config = dict(
    norm_eps=1e-05,
    bias='none',
    init='uniform',
    init_std_up=0.0233,
    init_std_down=0.00369,
    beta1=0.9,
)
Each number is 500 + 25 x the weight over its row's rms, rounded and kept within 0 to 999. Layers, rows and columns count from 0. Numbers have three digits each. The size before them is the row's rms in percent of the matrix's.

# layer 7 MLP down, 320x640, rms 0.129, rows 173-319, columns 80-159
097:487566493521493474541487479516424508457486462506479479510516474517504500457499486488465498554524529479505497458510476513503469527503488510513526520510499517493496521519515464483514486499442549482489438495476518489552513521509471517478484513
094:505485483507507546538460491487474544483493482494505519513546528490506519502485478480555552514492502478516549506501456484503493536522447521500500512450509570496518522533492515521535504496489492500504515491456546464484510479475497537475533555
096:521524498504516481476485542512496454489488483466509482456503469496453476480490513479518506505483560484501431530504523491485503504524469501458514449531495483498467497439502470472509516492503471523501546495456514527485502481517508471548470489
097:496505533489482463474491423457507514546495543497510495460516517506488491528575540511526484542454506526531509474474468480513515499514495554493493525509458496513510493485559512468508497528485467501504515515505533486484461518521514520510511475
098:488525449504518518501490462519473448509484498517489508501533539536517483512479468463476489497495477458475497473487496497505513509489495477495464489538522500506484501493521505465456510488545491500507516478498511489422479456505488519534507523
095:503476480497489471521473462499541464520469503496498501525499503533529507488514461499519482498449471493465485453456489481511492489519466494503527528475489490468488459507522499504491528501520499527505482481516489457482522497422540446494532509
095:503510516491479492497502482497500511466506530513531505526483498477488533518493507475493535515524506497497503509539507481559533503564489510548458556486474506495450493506524444502466529548492467520531453507473479486457475452465495497442479478
093:515511466494508517478469469492462514454498521508536497461477510510487499502490462533527496453482513493520507494513493528494486551515486484494452487490495503529501508501497499496513525494525488490493518489528515519502490525512519518506478480
097:513502487499540495512423495514490528509519529512471508530452495481493482481562495451564535467490531554499513549516460516443471475536475497508513498521506521543458453506488558473497532515479513513500520464492499496517499548467555496494496489
101:476463483499556510494535511499516446481514520538496508503516479507511466508462476495501531478489467489489480495521484461448530484509468547490476525490528519547510468532491506493483478502493460507502466502531479493488536463525531539479496494
102:499525479537503517487495527498450527492515495506535482493503508491489445536471491502493473472504509503524508496459546545515459474515468506498482529489494492521468485522512520479459535470540547469507477515471500500480517481476497517529559511
099:454521490495516492453520511467504524502487514520557487515491560438520516499506486457565530498466488533478498507494480504457510449480490513455488510478500517510497481513498488510427497485490527504504515534467498518495507498528482518508495548
099:499465491530530523490478483509530514540510451476505483484483497491529496492478528536504506532499486453510500489440458470510481466517471477454485469469461513457495522534505527515505471500487478503475536516563497483501529515495515529492490464
104:548516432503504439532485484489499518502519497542505519526491485524508463435503485477504541465505479524485477491517476485478482478505473488509525532442518513503498454482524520485475537506468507471507493466511529468491496520483526515512533517
095:470484459547501466496489492503514509547496503497536535462512503499488499510480504488480509515522495502470574501499472479507479510521520467490516535521518524512500521543491463520466492490536465531482519529532491501488528462499519487555498488
101:519526472453469471509511508533546469524467511506527478496497494541531498480529481493489491533508500524508485509505499497483478506520468474548488504502521533506462519513496537443482479513499509531510500485498499475496500522474459462477487528
097:480528496534513481517478492516517532495517553496494492507499478545483447523509500445489507511494527483494485509520489519534536498509477482452506529485453493526500515481497489540465469507511488494549555494497516530489521499486475535518528474
102:506441513517471531473496497516508504453506508526473490535461511478520542508519512461539521515499488498509503493460476532495525514500468499540527473476486458509492503447504496482470478516458473451496535488487506523516511512527499484503504472
100:488487507499495497539528436526503473498466495476501507483473505497493445478496496469496478535440497475489474499513522517510513544478471485455496451500520556468523502509464468474529518495477536498518500505447515498500504517489522520484494532
098:520482452465489524480526531530520524514531544477511500493496490499486491488508494505495453536460470486460489514524501477470535510510496511491481535490494546529520519507510463483516490516486506459547517525507500542449473518496469430513534470
103:481523480522469517543517487509566547502537532502514513499473490509533476515526523533510524472503497513483475485444470500501457540471486483514453531509471489511491537508496496474458498478491519534467502548488488519488459483492459494498508471
101:481522501486487489499491487514503500517462495463506462515505528521495467486488481480476540440522504519474531484480510559480501508510484534518515470498543521508488478505507490469465486484510430484461514518464511526505519487501555476505524488
103:498486573507477502506494471504537510546475505486507475484488501478478491510485495488509508481530535510467509469474527527485491485464493504523485478497498508501543500512471511513504539480511457493494484487518496515532490554512459483475486488
097:451511528504489480477560489508474473476515452503512474517543483508483524547462531520477490463534482477513506508517471509497489510473493515494533483524530464525462539484511500518479515505530550474472504498474475489514483496493488458529500475
115:496527452454489489487491503481472506511511497520510531515487479519476531494497475538504492481514482519485494485484493496507562493450479530465516471451516546463489508523503498530461542529521545503496455522487546497500517470473473527532494477
099:451500525516493554532530530467495467500493479512505513490511506534513557527500481564499477500526506483478487467504527518509476529511503512521534537477542552497522506457489518531551498512502479487472442475495472471506517492518572518490498480
102:465523486479505474534532488440493462460506472490479521524541531514520487497480558440467508516492495463485503529470498567495522528486542523521449487475462499524461511528490557469499528502524506473474550516536543518480520539495507544510492442
101:501545482484519529525485541504479490464454486476457458491562469492532539516490499501527504497537481569495539489530463548517500553482541490464505472467489532489519472538517501515472527510493498522497498518509469528481505511513505516519484511
092:498491457518490526464486514493509490519509431494495551489494522509522499460470539504506516517523506524503482489471534514484504574503481472495524502512532530521512490517488495518506507469548522520462509545498511483487498490521508487492465519
097:478524494454509499488514453536486482479506472485483528534530513477516532498480569538527466486539496489525494482521509464509517520493495443520504499488499508499482526516525510506499439461516494514513528521508513477523539490521490473540491501
101:536469493484472523509511485463494518514511516505506474510492517473496569524453508527510500518504531492507525512490541472500459479484505516464477473475507543502507476493477484476514502494528542509504456476475513537496499537520509471482496536
099:503492488500482430485467514494507494529588480483526504470533468522522492505491449529494494493535463488537495471493499474489478551492527497522500553481489501536457483522580503529513550476506541446484537461499456476489473541475495486487454520
097:477522570468558476492537529514500493520532485519499470498500520522499469457529516481508505520461507503531504549581504560486506487494523478459489537493475487492489501478524495486487570464494500493513508522476475497467470563463576481469525527
101:500472496519488478486529509473520482483495460487492489506510497472527564523511489511492492489514544550528535496463519517512505504555491515513503486499472472501499484484451497481489470494543521494541572514545533486481532499470426505509557539
101:532542493503544507499522509501484480490476462491463481495489546446504495510489544510509505546495511503531470499515500454461526503493480542496454500510515512502464507506519498487510480502521543519512495467502476505540484518464468491502529513
095:492513498493495486508506450488492551483519517507541510552490518498487503507460491463533502480486501537500503510510501501507490517487502536465501505486488475510543529488519519516447461491509496503489474540492521488456507519462498497524484473
101:493522497500476495518482462516486493495518501486472503509511513489469489581474533472472494451516499526483434474459439487489512484476446491476467419488487524504508481507496503521529538503481480521480509542479512538507511465471462515499470527
093:514498526462481533484494473485511507521468509503504500492504528488504467452487485493481452484505459510530533538456475529488556481501469446543507504499482477473463518527512501462518527441497512535462503522484516499452464525515533462485524490
102:475455461504500496536512494460512493508486485515446521519485457463459546474507518499494511543468516500483490503477508493470493506505492485516503520513481499507499499504505521535456542522493509452529441486532496503439506518516511520508491502
101:506517539523531479466519503552489488471501444472507477490481534511486501496494478464472500498509463469563488486504532483470458520505495514530489517494470549513517519505520474514496503492503490520468534517486493466495500516492477493527489472
097:541521461512497500461531472496499507509512486501493481458486561550481517487479505555469505465536499522461521497521468517554492485507476507496510520467509561483537521473475487512499492461492512478510464499481477502540497458472486525530506476
101:467506513469531469477539462487493483562469438489514470504548484519511481535508452510502501482532506503518522437484504526550502479495498462508502469493477480493543460499554504479493498476483455519510528480482462552518548509493480519520484500
107:552493483505509491495460501526438497501482530520469510519499531499566510491519506416467540519463547536473488506508499501505531467497507512476554476529546509458496484518445515546503446495511499451490496491526478511493497525515505508525539529
100:509510540453482528512477507489511515465455493521471517469495512484497481533483521491491430463520509507519484455524519525514487434463521541481510498535468490506454488503558536514487534511486518505514485495475495482481466508490506464479489522
096:480497527469501478478509480463485548499474532486532513500490489517516491518505470460522480522497483530556462509547463483494508483528504506499519443460507531562530487536517487501513517493456489491511513513475467490484527521461513452506524502
104:533484504475493505461476510513523506504520518478529476496528552524559481482483529494462527504451518479488506479512489514540447513461527505504521519480434478513481469528493452492504519492490488547489508549498484512464496513498483487450479524
101:470485508489540495514494487451507489517471490525529535511515487487476467454530482510506495512518472559476498483476544514516499480525487485462526461488475487469557460504533478472526496549498538499495509507490518451532518520506496533499520523
096:532509539501511518486542541543483515504524567543557511528541542507519515490484547482465524499480540473497522475521497511511475510490539513535575463519429470511488474549483507522497545517506474511514483510518490491477498470542498498501527546
104:491492503533489525466466547473567480543498493488499483520540527514445461459503507481518503486453475501532509516501484474535482532494521527474466512484475501475489468481516497438553461509480547456512496478511533465484490506563519463502478525
103:466498419504482522479492462504560501520479505518476499472519523523504494528467486503511523527537537502523483493490483542511481528487472495517507513495470509486471478516471501508481457467495502474521491474541490519512486538560523483493509473
096:530500517480504516552491507505508489497480515517486483483512516424481481515456527473497448512426494477522493500459449501497471511501503490445535505501468468510547460484480455484474508518491518458492493488523496528533486508498513496498444521
101:503512501486519493498518507520487471534522492481516520494525501507495517481484480470493471481512518487490523516503509520497487492483505525512500516496536514543524505497465543459501507493487540482506500461426499514468501474483459498529504479
100:516506513453491497459486507495521488544500518511489475483503515483495466517476460505517495479420509495468531501504521529523469505499500538513455484483551515490569488494520550449540517489493474534507514508499488496501473508482488533535492515
096:531484536500505475527484501536464465484461521515514538516540509513530475540511519512472521515505497468487552451495503529499502536456596470481517549506520489520488495546569472455505546506495520514533499489497520519483485462437504498502502507
098:484487498503528513515541463552503485523509507521482508529478466526473475472477476498522530502479500513464530481511515489491516515474500520468544523527514493513440482495486529461492489489503530464512539506413503477454476460501478518451474474
099:473536524519469467469552494461500522507453469527486503487515491493487472531516476475461506532527549509494571497551519526506518545537522502511530485495473522482496468543506475479465512516504529487513505505501441458509515460509494509451461520
108:523533492510492520532497551461515543535482457505522518505478493444533465551518448506480494476497488508499479554462547496498471500488462515516473501511438485517488474526493516499533494493468492481493496502524496522514464494505535482505525503
100:487499487498496472491532504496520487485522493456472510508525534525450504481468453505467527511536500499461500484499461483495551495492495517499495519488535486522474480467498502511489503516512514525538481509531470547469464519494518484522483478
098:486547497513469475540504482483481473486468513489495501491529501501471522485536524520486491501492478466485496527490491453539460519498487498476441514532495500445509502518507513500508476513507516488525500454455471526478482506512486490496496479
098:458539408490546482405504473551505475493504481498529506480520495494497511489466552505551468472416479467503488503493526513479511541489487520475546468498547474503529481486473442495527483493496506513540485482475517466520513465554513514473493471
101:482520502525534535476497478517548510487557506507497501542456512479497469503508438521500536492482499522502548517473507517481525552456540509508494522511492512479497439490493493490511503442525472517521510510538477500531499469539540507502480519
100:532501509466485455487520475488517498498512493527457492499465493493475472479511484481532537495491506490508486458465444526484499445524529459496522484482508464512484515483522489506515491558528506493518468502513480523491518503486524500512485523
093:479491503491465523520466514462558501491483520520466517507557457524474476481499530492519525468524486468511559504515518499501529481533572486490516482534460522490461473467554501465482493499470508477506505479461498510458519520484493531530507528
096:527482483497480487525485513471526473499495533445513500445531497510507459520554541479514481487501482535495499498483495485547490532527517562510502447492482467521485477497491473456483520522547490499513498531492483523497496520500512497545469530
098:486495533473482508475508456525542506477539463499470488533441487501492475479537503510482514509482523449480493513534503490508521522504488484515499529503511502496500505516472529519526493460463431514505500480554499474479560518516517478556542517
100:516500510492499490496503510493523530503483480501499489494462497537502472521510493434487508535520490565517560524499543473488470421445483458522505507492508517510520519489510503462486516485473476484527523490502498488477535500549523517491505427
100:499462483523442511471535506550531500497499492524494482480475523493512512515498530471500487493498458522563532503461507489477525493491524556503466500470477510497484524479490514523503497497508469478521458534543547520512515523495482492476556487
093:498517480542482460498522503533488530469521475465534462503509477496484475486491470492493485465490520517511505510482475550532519466514483545533484473534515486507504496442502514451471488518488423506479488485492523486499505497500467468526506484
096:499502518492519513493524489537536518513497517500483493467518474473498512495477528458511493476517509499518473528520472467530537496531484488458499505501513449460476503474521531468506514469433473548538517480474493487504466499484504449542519491
098:516533457521490523491470516501441535540489505487517536503510513471480496507532510519515521482517474529481494507492502519489501508472480489468510469515502482506512491522498509524514471497512492552506527552561484488489532460552468476478488533
097:549524474520510493470521510510507506513505541539562514502526527501485528461496517568487493507516470516463502537486474501501513454493484511497509503487495512519539508517461505500480473516502431499553484564525496506499505503460470463485506484
102:505531505511500494479468467496520505508506488546497494495532508500517481472431528518518510475567467483495469477529469472436413479471444472456499460545545485508469505507505523470482534511478496503495466476507479514491505556530518503503468479
099:453475510510493506515490495486506519485525499515514491483537492473493485502520531520494571558522489472483457504484500476529493509503511559529496452525469524480515481498475444506472470493497522476519486494537529489481479477532516527474464532
096:513495490516526511492536519512571468494501497510469517500508511465459472472455508470533551504556506480491522511530504477458523505489466470516466496524472495487508493488530483478494539481481494505513490491538481511476540492471485518502552504
101:489478503509462558491465516511474486506518535492532539524523504470543485568505497482518488530443513476497517498492475493442534533493478488480524503479523531454493518513508503522499514533487485511520502497523507491497486500486477491489477480
104:473468476521533487531532514492529528538556493513474481522506459472507464494482551484506482477495553548529502476435469482474515475459484499502498522512502486473546504498535500467489504469501510544510569494511482500555501476509455499505504502
107:506472493532535479482484509513550480489500547531502500491460487516478488500503480498486468500500475497471478482471529508497514478520501476499505521505485470476498493517510504527431490519509507499554484524490476513449483523511522521463501546
094:492517517487528509525539492454497509547515461522511501572518507488484543471541502511446497526527532477466478470485517519493440515458509492472502562515487503487554535500548530489505536515484517523517480489510517488489511482457483487465475504
095:499478485467478546507516488514521495468524468484451503485563523487498513534462490515488447532490503530543531512505500495496460488466487533518448495553501492514568481535492528497481456489528453463500513507490511521502457532551464497499500475
096:511530499484532570486448451476468505505488477545488486505494513495465514513540504520545514510530484481479497541506553517472470522509534542490511516571511490510500504497476501479507511510521475487510470482484522492470499462488526511557499470
099:482515475498501514462508506495503534513501485495460470548512486512486502495490509464509554542500436512500461463532503492475457492508492491501532481524516441563507468500486478490507497503444512525546499517479500501500504529487490526492531532
101:530504548496517528473534461532476505503516501479492495504536479534483494491550508518477497503490495520452490453476499513466515488465517510479513518503484420499484489534545484540506492480514474479480499462502431475516498446466513464507494492
100:492482497533531493535454497551499467503460452471481445504470500530486503512497498455487496426491522549511474484474496507542482511503526498495493548523536488507449502484507468485503526512492542506491470502515523510464516493487464492536522503
098:465503457470524474502509464524537511470497532508546560550500517490523552512488523511470526470455464488534533518521525514500499481491495571485473516523513512497512502494510519496520521520471509507504503480537493470515502506461528531499522491
110:480527496519521545533532516516542493524516501544517523543516524539470555506492475517506507470483479479501483495458488485494491470501519535495507452515501487481529488538529543514547495527508475471525462478463560505477496496465436518495517481
101:472506486509466489504500526543510513487446537509511459512533510482462558500468477473542565474524477484483510478466521449512533482494501477518504498520490498514477530505528496514445471463489499472503541484469492476463501505500513500483517451
110:512491533508503501510498471557443540490479534447485519496486502500533509508512503496500504510475512504499513504533489488468482518526509541509505499502520498503509498529518507505544532473472472476502505490491489500481449495452522454496509471
094:554532496506527495486497496468525510514476500515483452488495523490465473523498500458534498488502496466526518498487501498496492472471511503504497523526485502487477470492485460534486441484495471528515481517477505502527485453496481464496487531
100:461536486550499483529512497495463433463493509495494529493500504488496468480564565477453518521496556478487500552477495488500480519484498533519523495540477511506513543483502489498504490534494517501537550514493527530473523511520537520486526486
097:465496514524487470518477493476536477544504492514493511485498542471533458515489490499508550506479494495516489523514522494486493507499451490492523516502497470501504501509527495446476562466522476516527481458506485513464480478491517519500516556
097:511523489497491498508467524489512512516494500479490503497483491527484497546457516509488484503483505518475507502440510456510504498485510496493479505482475478552515476522501496498512501517492459520510514479486542451486421484523542535517527501
098:469545460533538549502466480516480539467532532541518503494469512504513514493523492545498497485517449533488560478499536465497556494520468499499466486469537481472489521485480519515504524559472490507515466502489477504480483503536507506491498479
097:512513494493478507488518507516516472507523419481514531502483495519457501516537550543531462487475499496528503535509478499492519496502489470509461577518506497488469512529497496490471483515509504457511474554484495532466493529502507490477519492
095:515456506531474534513479529488529514499507531487492495553513510527493481480548474527452506502510506500491526513499504542484516496510537439518481506531488502485496480515538469506553460512516507521484535524514484478516471525489519459529488474
099:509481483522513509498475494514497522485539531506480514543489525547470526494472509461505516505508495546507555457513516516518497476573478476524513502515455518527503531472471510508500483445489480517475518494497543490469524511504495525503489502
097:504489540541540492513523495479561500503500520483536503529502465513491537516457541505470463493524494493528452479515487509510495476522481468497541509479467497509496489489527435504467488535508467531487467506496520450443481503507492538479484526
098:521519509491473464472509509502500504485477488486513514528462534503501533471516430472489481506506545521524503522482500471513495476534528493502456494525516485542452488507479476518524480493539509516446512499533462454491533496511456474484485490
101:536476429431486532535492500514520503435450490523506504504509425464481510523513532476529470493537557548498469519482480485464501508479518510520504465495491533509460488508461450497478466497497468513505492505527517499488480484459531506511523501
101:521503513498494543451479523507521462483521498519501525532506525485490480499480494472443522481510487536486467506477499548504500513520453550532494492496506466560483479528516513482527506483483508463535536505479481519504502494467506505518507459
101:501545462497512539529501522518488499438460474493516524505524485534449491488473481493511473503484505483510513519550533513501435538487527480465529485512501517539542532445517510459490509520495498470512492516554555524478487522486484505523448495
096:484533510544519517515572483482488477487483482517523514507483490438524530478510503475519547524473479469511478476487515509530539528496498531518485539509528488507544526537499511501494514495503460515531450537513508532516513516512439469490520481
099:479436459498500502451495484523512476478501490518457500518488517552539543491480489484500503514535507449469459499531513526498481462464482471488500502505436510530486475532529465519490504487541490481489513525475516465490499546487482545488486509
099:489490511505504537480508499519460447509488455502498508527490494499488502517516512526439463455522492503486478536559542496532488487484531475495487512495477477510500457498511491479477518529491509517509501481535508503492509528486478506495531512
101:481472529478491464514472463502509508514466490478531527503512519470484513490502461516500477501477521510488516492499495516538515539420523496498538482466491524506512520485515493509507504491523490499503561514520476499510521538528513478497515503
099:511522487478481489490543494520496501443530496509551553554506502511556517503491548516502560496497493466554504501526438531518481472510497470504520482497472457538479526527533540502530467492461514480495513475475500527506485506534513474530563477
102:515498508512486472470507519495501528443531480513464499480482532479510534554502525538519519531481491482559505543491493442497485503492519494482534507514490479480457501515512489449523535521495488498528490509490512480521444469492465513516498470
103:461531503522506507494467506508466471492527525470460531519469522491495418475539491506511500496491449522498522502507490523486481531465545468484495510480485525470512481536526468509467453548469468485544528508442492495527463466494534464462545441
104:485505539495482462481479486509493513523500517520509489523522507508497462477542530501494445520478519512510500462488478504541514502529512481516540490521486513502499480498513482491478496478512508495460520468494459505489462492535488480486516490
105:462524486503484502508517555461476503491521502504498534498527482519524510445461519485488512475546441524519487525535517482467524513550466505503459478452512506501550472523517468520497455520458496490495474510548496529557502493477545499509493459
096:487497499536506546513528542467506430505530477515514515525475546532451489504530477528525483533538508510521524514479503496490444524506552522493505514471531460501475459495519556465502465500499495503498508497504493485516475521495508454499465511
101:529532515446554523516537506509482489481495536494490495502438527507472533493495501480492493533463442501477481503482509520510527486542504513502483461534500485455487483472447443531485488482494483507482501478535488546505507514530517553514523554
100:527523516495527478497547489498504502534490524475495497544475457481535449518499476555487485501463456505527518534493527489478493512478515493493523495546545504443507494497521518514548460498513512499493503518506520490526498514503498507520521542
100:493449473478497469509485512534500453487463533501544526483535530570482501513506491507466525497520510484493461485434488448474510471553486538510531500481612490463514464523471532498484527503481498509491506492503488513507520483525478495506534518
097:487513506552503453533509489507480501485497510535520508476519481493497467451501487499524489474513569505502491510517498469518524507496510470478492550484471487504539469497476502533543520445513504449497512489486514498490533490515449483510493493
109:484518503513510500480507510506477502513519501472500512477501507508481522520503521474503493515511481517492533492480511466545464498448484452489502522467482467502486523534489497493493512489495478525511508536467489516497540488474434511502519480
099:506524473484501521560515481478502486506483496482464438532499467510498491495485469465474506517478532489516521525444517505497453516559502516510501504525496529503484522528492483492462496479508504545510498482486460465536511532472517484435460505
092:469494519490501517519514521527475505511485518486485510486531500478541537508531495507505492524503528496481513538480485551493468483450518494488487515537513546516503508541496517537497508471489500505496517539486477523514479457484468506467519502
096:507524443551506494521504505475485562457494476518506523516517476497493456486497528493530531515498499483506484535509516487487509512501487442474529491517502494486500511463554522521475471485485479485513467529525509447513552482551494489502525499
097:502501485514492516534481483497507523473495516502503559493489468474465495504495479530474431536473476504519482547494494515525485504456491491489540446494474529458504470505496482511522499506508543478501508516418493471495495459468527490509478498
098:499476504513478518539500501513510529527543509504549498535465532510480493501511522534488503506554507482467546527494515479467499517503560503509544474478494507488451505485485482554488507487473519504462521517527469453512465490460496494498523538
102:487507456516472466445446539487469502464479525527512507502495474494481482478459484509489540549508486452514497511483491500502450494527472486531482499479537516514524481488488490491531482503480469561501515539502509469461479496469528501467482541
202:470467511485511468502498460508527482483465488497495488489520488515508508498515546479477520506504549525488517502472517525494502498509486505544501496506496486515508512500467491477502521480500496525478542502488469484468502488485535476477510484
097:454505485487514496482514514517540491499499469484525536546511531511528445492468487510489524514520489495536497457538536507510479538527468562484481510523486536522496484540459505504484510498512521518512512532576551495516517550525518493501511510
100:454453497481463475465477439476510474533531525494526468477496483519481509480546538493496446506526559537542475503505486470547536443500462539520485461489514511503438497501480510505467489449462480506479521488494497494456493521501516480517502498
098:438524505509502466494515510494508506481467470502464478516516488506512480519527519525505508497463497501500520479480476536466520458508496519543528484521469434526519473521461504543537508477521562519495463517513500457477475483503479455478519537
092:547541544484526500448483524479455486451460514504531503487522495461478510507498496515509545491506501505507496507470476454508540447454475508477477522531456502501531478488522432474496546499533486498490510494459472492504525528534480468481439552
103:496454528555475441492527508484510463488509497531528516516522505551466524517491479528451543504491491503483539498466467484497482506472463503533494496513478484494542497516502495513464486497525538478508576481498498500533558511526531465512493503
096:471467501478517510501515526515509498546538542494492528504475515503495483490484464495510490499513493480527474486494494535502496476503507493460514499485482499523475482531482493504513497479504517449517465488558511503465508478520509517498524482
101:487503484502465480539499553464522545483513486525524489519508456494507515497495489520530492516481492515481448504456520500463499510502498505522486479523470490507501544517498507513496500509506448487430499516475484499493513504472474538478478500
098:503485553494479530483536512459502527515481451477515532494502476503547503506497511482536502515490503519487479496535520516481479533506454467478473498503501529490463483492479527509539493450532504466486495559515553459499549493487508483508543463
098:492508480495523485442518463503476484517475505481558505469477494501495532518458520476500490545480467492502511473539473479504519471487485504448447510509475504497466457546463497503482499469500469489500522496505491499475513519507531504488497492
099:499490506465489549484484514500473469526485523513525489479511491472460530489483487466477468532475517510535554495487492493507494525469497519514471494492503517502490515503449556468480510520507505549500491486499509473538528481448468495447516493
098:490501466492480496508499511505496493532541460504509488488523483481513538512489465437522494488497489480561516568500499515531499500515457481489559527466482531531543486504485507475510497511507523459487505490515513508484515499531494493496515484
096:507520505520511494464518487512483507507474521469520511481474510459520513502522490472530510509502525524531494533508502513515511439473446520507510475488527484468557525539475519477515499503518499524527486475514486539498493525490495485470455447
100:522513515496501459496492510454522477509503545489550488503501477438489500490488467497525517516476506504501496519493529506491510516515510526515449491503502495529497545494473516493517487488472481485481475531512508528471528547504474520461491443
108:525525507511512504467480549494448528514525503527487488485540488488538550501459533519519461489502467458515570541514501492484506491494483534489512475470456515490498513516474465484485538448501508535510505537495499492541530463537529473458480568
097:503516486509517501462509516492496512504509506475488485532481499482485515511506437519479486525500483461500491476492491486516482504524538508499574473469506540475524488498474532515475455504470482511472451507510483453521489473529500528498528506
097:501512468494476525501550512470514513527510546474509491517507469530469521501528474506483463546473513510568473519478519515480456513534563496483480528526509476500498491508511516450463501524477499497497538511473507520454517465474517474537532444
101:514477471504479482461508508522519560528515490467503523533473498457487453481495494448478496457490441518503478508531487502537557512484496474516493494503533480553537512486538467494438517490509532510513510492494473485506491505509475475501495465
098:485533505453508461553510533507512475468503494477468516500542493524550487507494495516453464471524527467546494531443516490513516483469513494506515504470484493476490473495501539507490493486477521512479485496481498511534487490523509479489455498
094:494509464480446469499531473472524494538457531484462502507547529507483460527539453484487495522517503552512479454531547518516486508515510502448503493500499497467427521498522509448584501542506472488502463491520455498512455490491521500488558467
100:510537430542505475535481454486488488490502496484559529489488472503488476470482531479524521524464504493490477502492530490452529493478499515543488488513516471516533484510496503495502462546521526529485487510475537479503491506506544503505495482
102:522473469462443489522535502451477475470533512482494496505482504523537511507514498532537514477474490501530511511500502476498493456512473484463506456508496481539482489501486507486459512520490493515485495534493522525479472452525490491536472476
104:484456507492484491486563501533511549491548470498508523537487530485517489503538515514490461488490537505499497466455516482534480481499513466459486493482498467433469551502509464494488498474500513475526504487484534455508473472509491489484534509
095:456476491482526491459423499484485477490528472489481467518488507470506499512476544495496507519467486454503521478493515541512547488527483488538512506485485529492495464524499511457529518498525480488492499550517523461488497510428524490483511541
106:513506535493496507485480494548451485519524519535493493537507473470474449470506500520528489501488514482473511482519518503511503508555513502489514504534511526484486494513516496473512484482630528531506504530474506466544496534511507461473491521
095:467511530493477513500500542510508553479506528473472514567524529472493522496454480449566498551502453485479469485459460454516516516467480447515483474492464496462515495514482492511474510548528503553486453481462451459510470527519469476510516499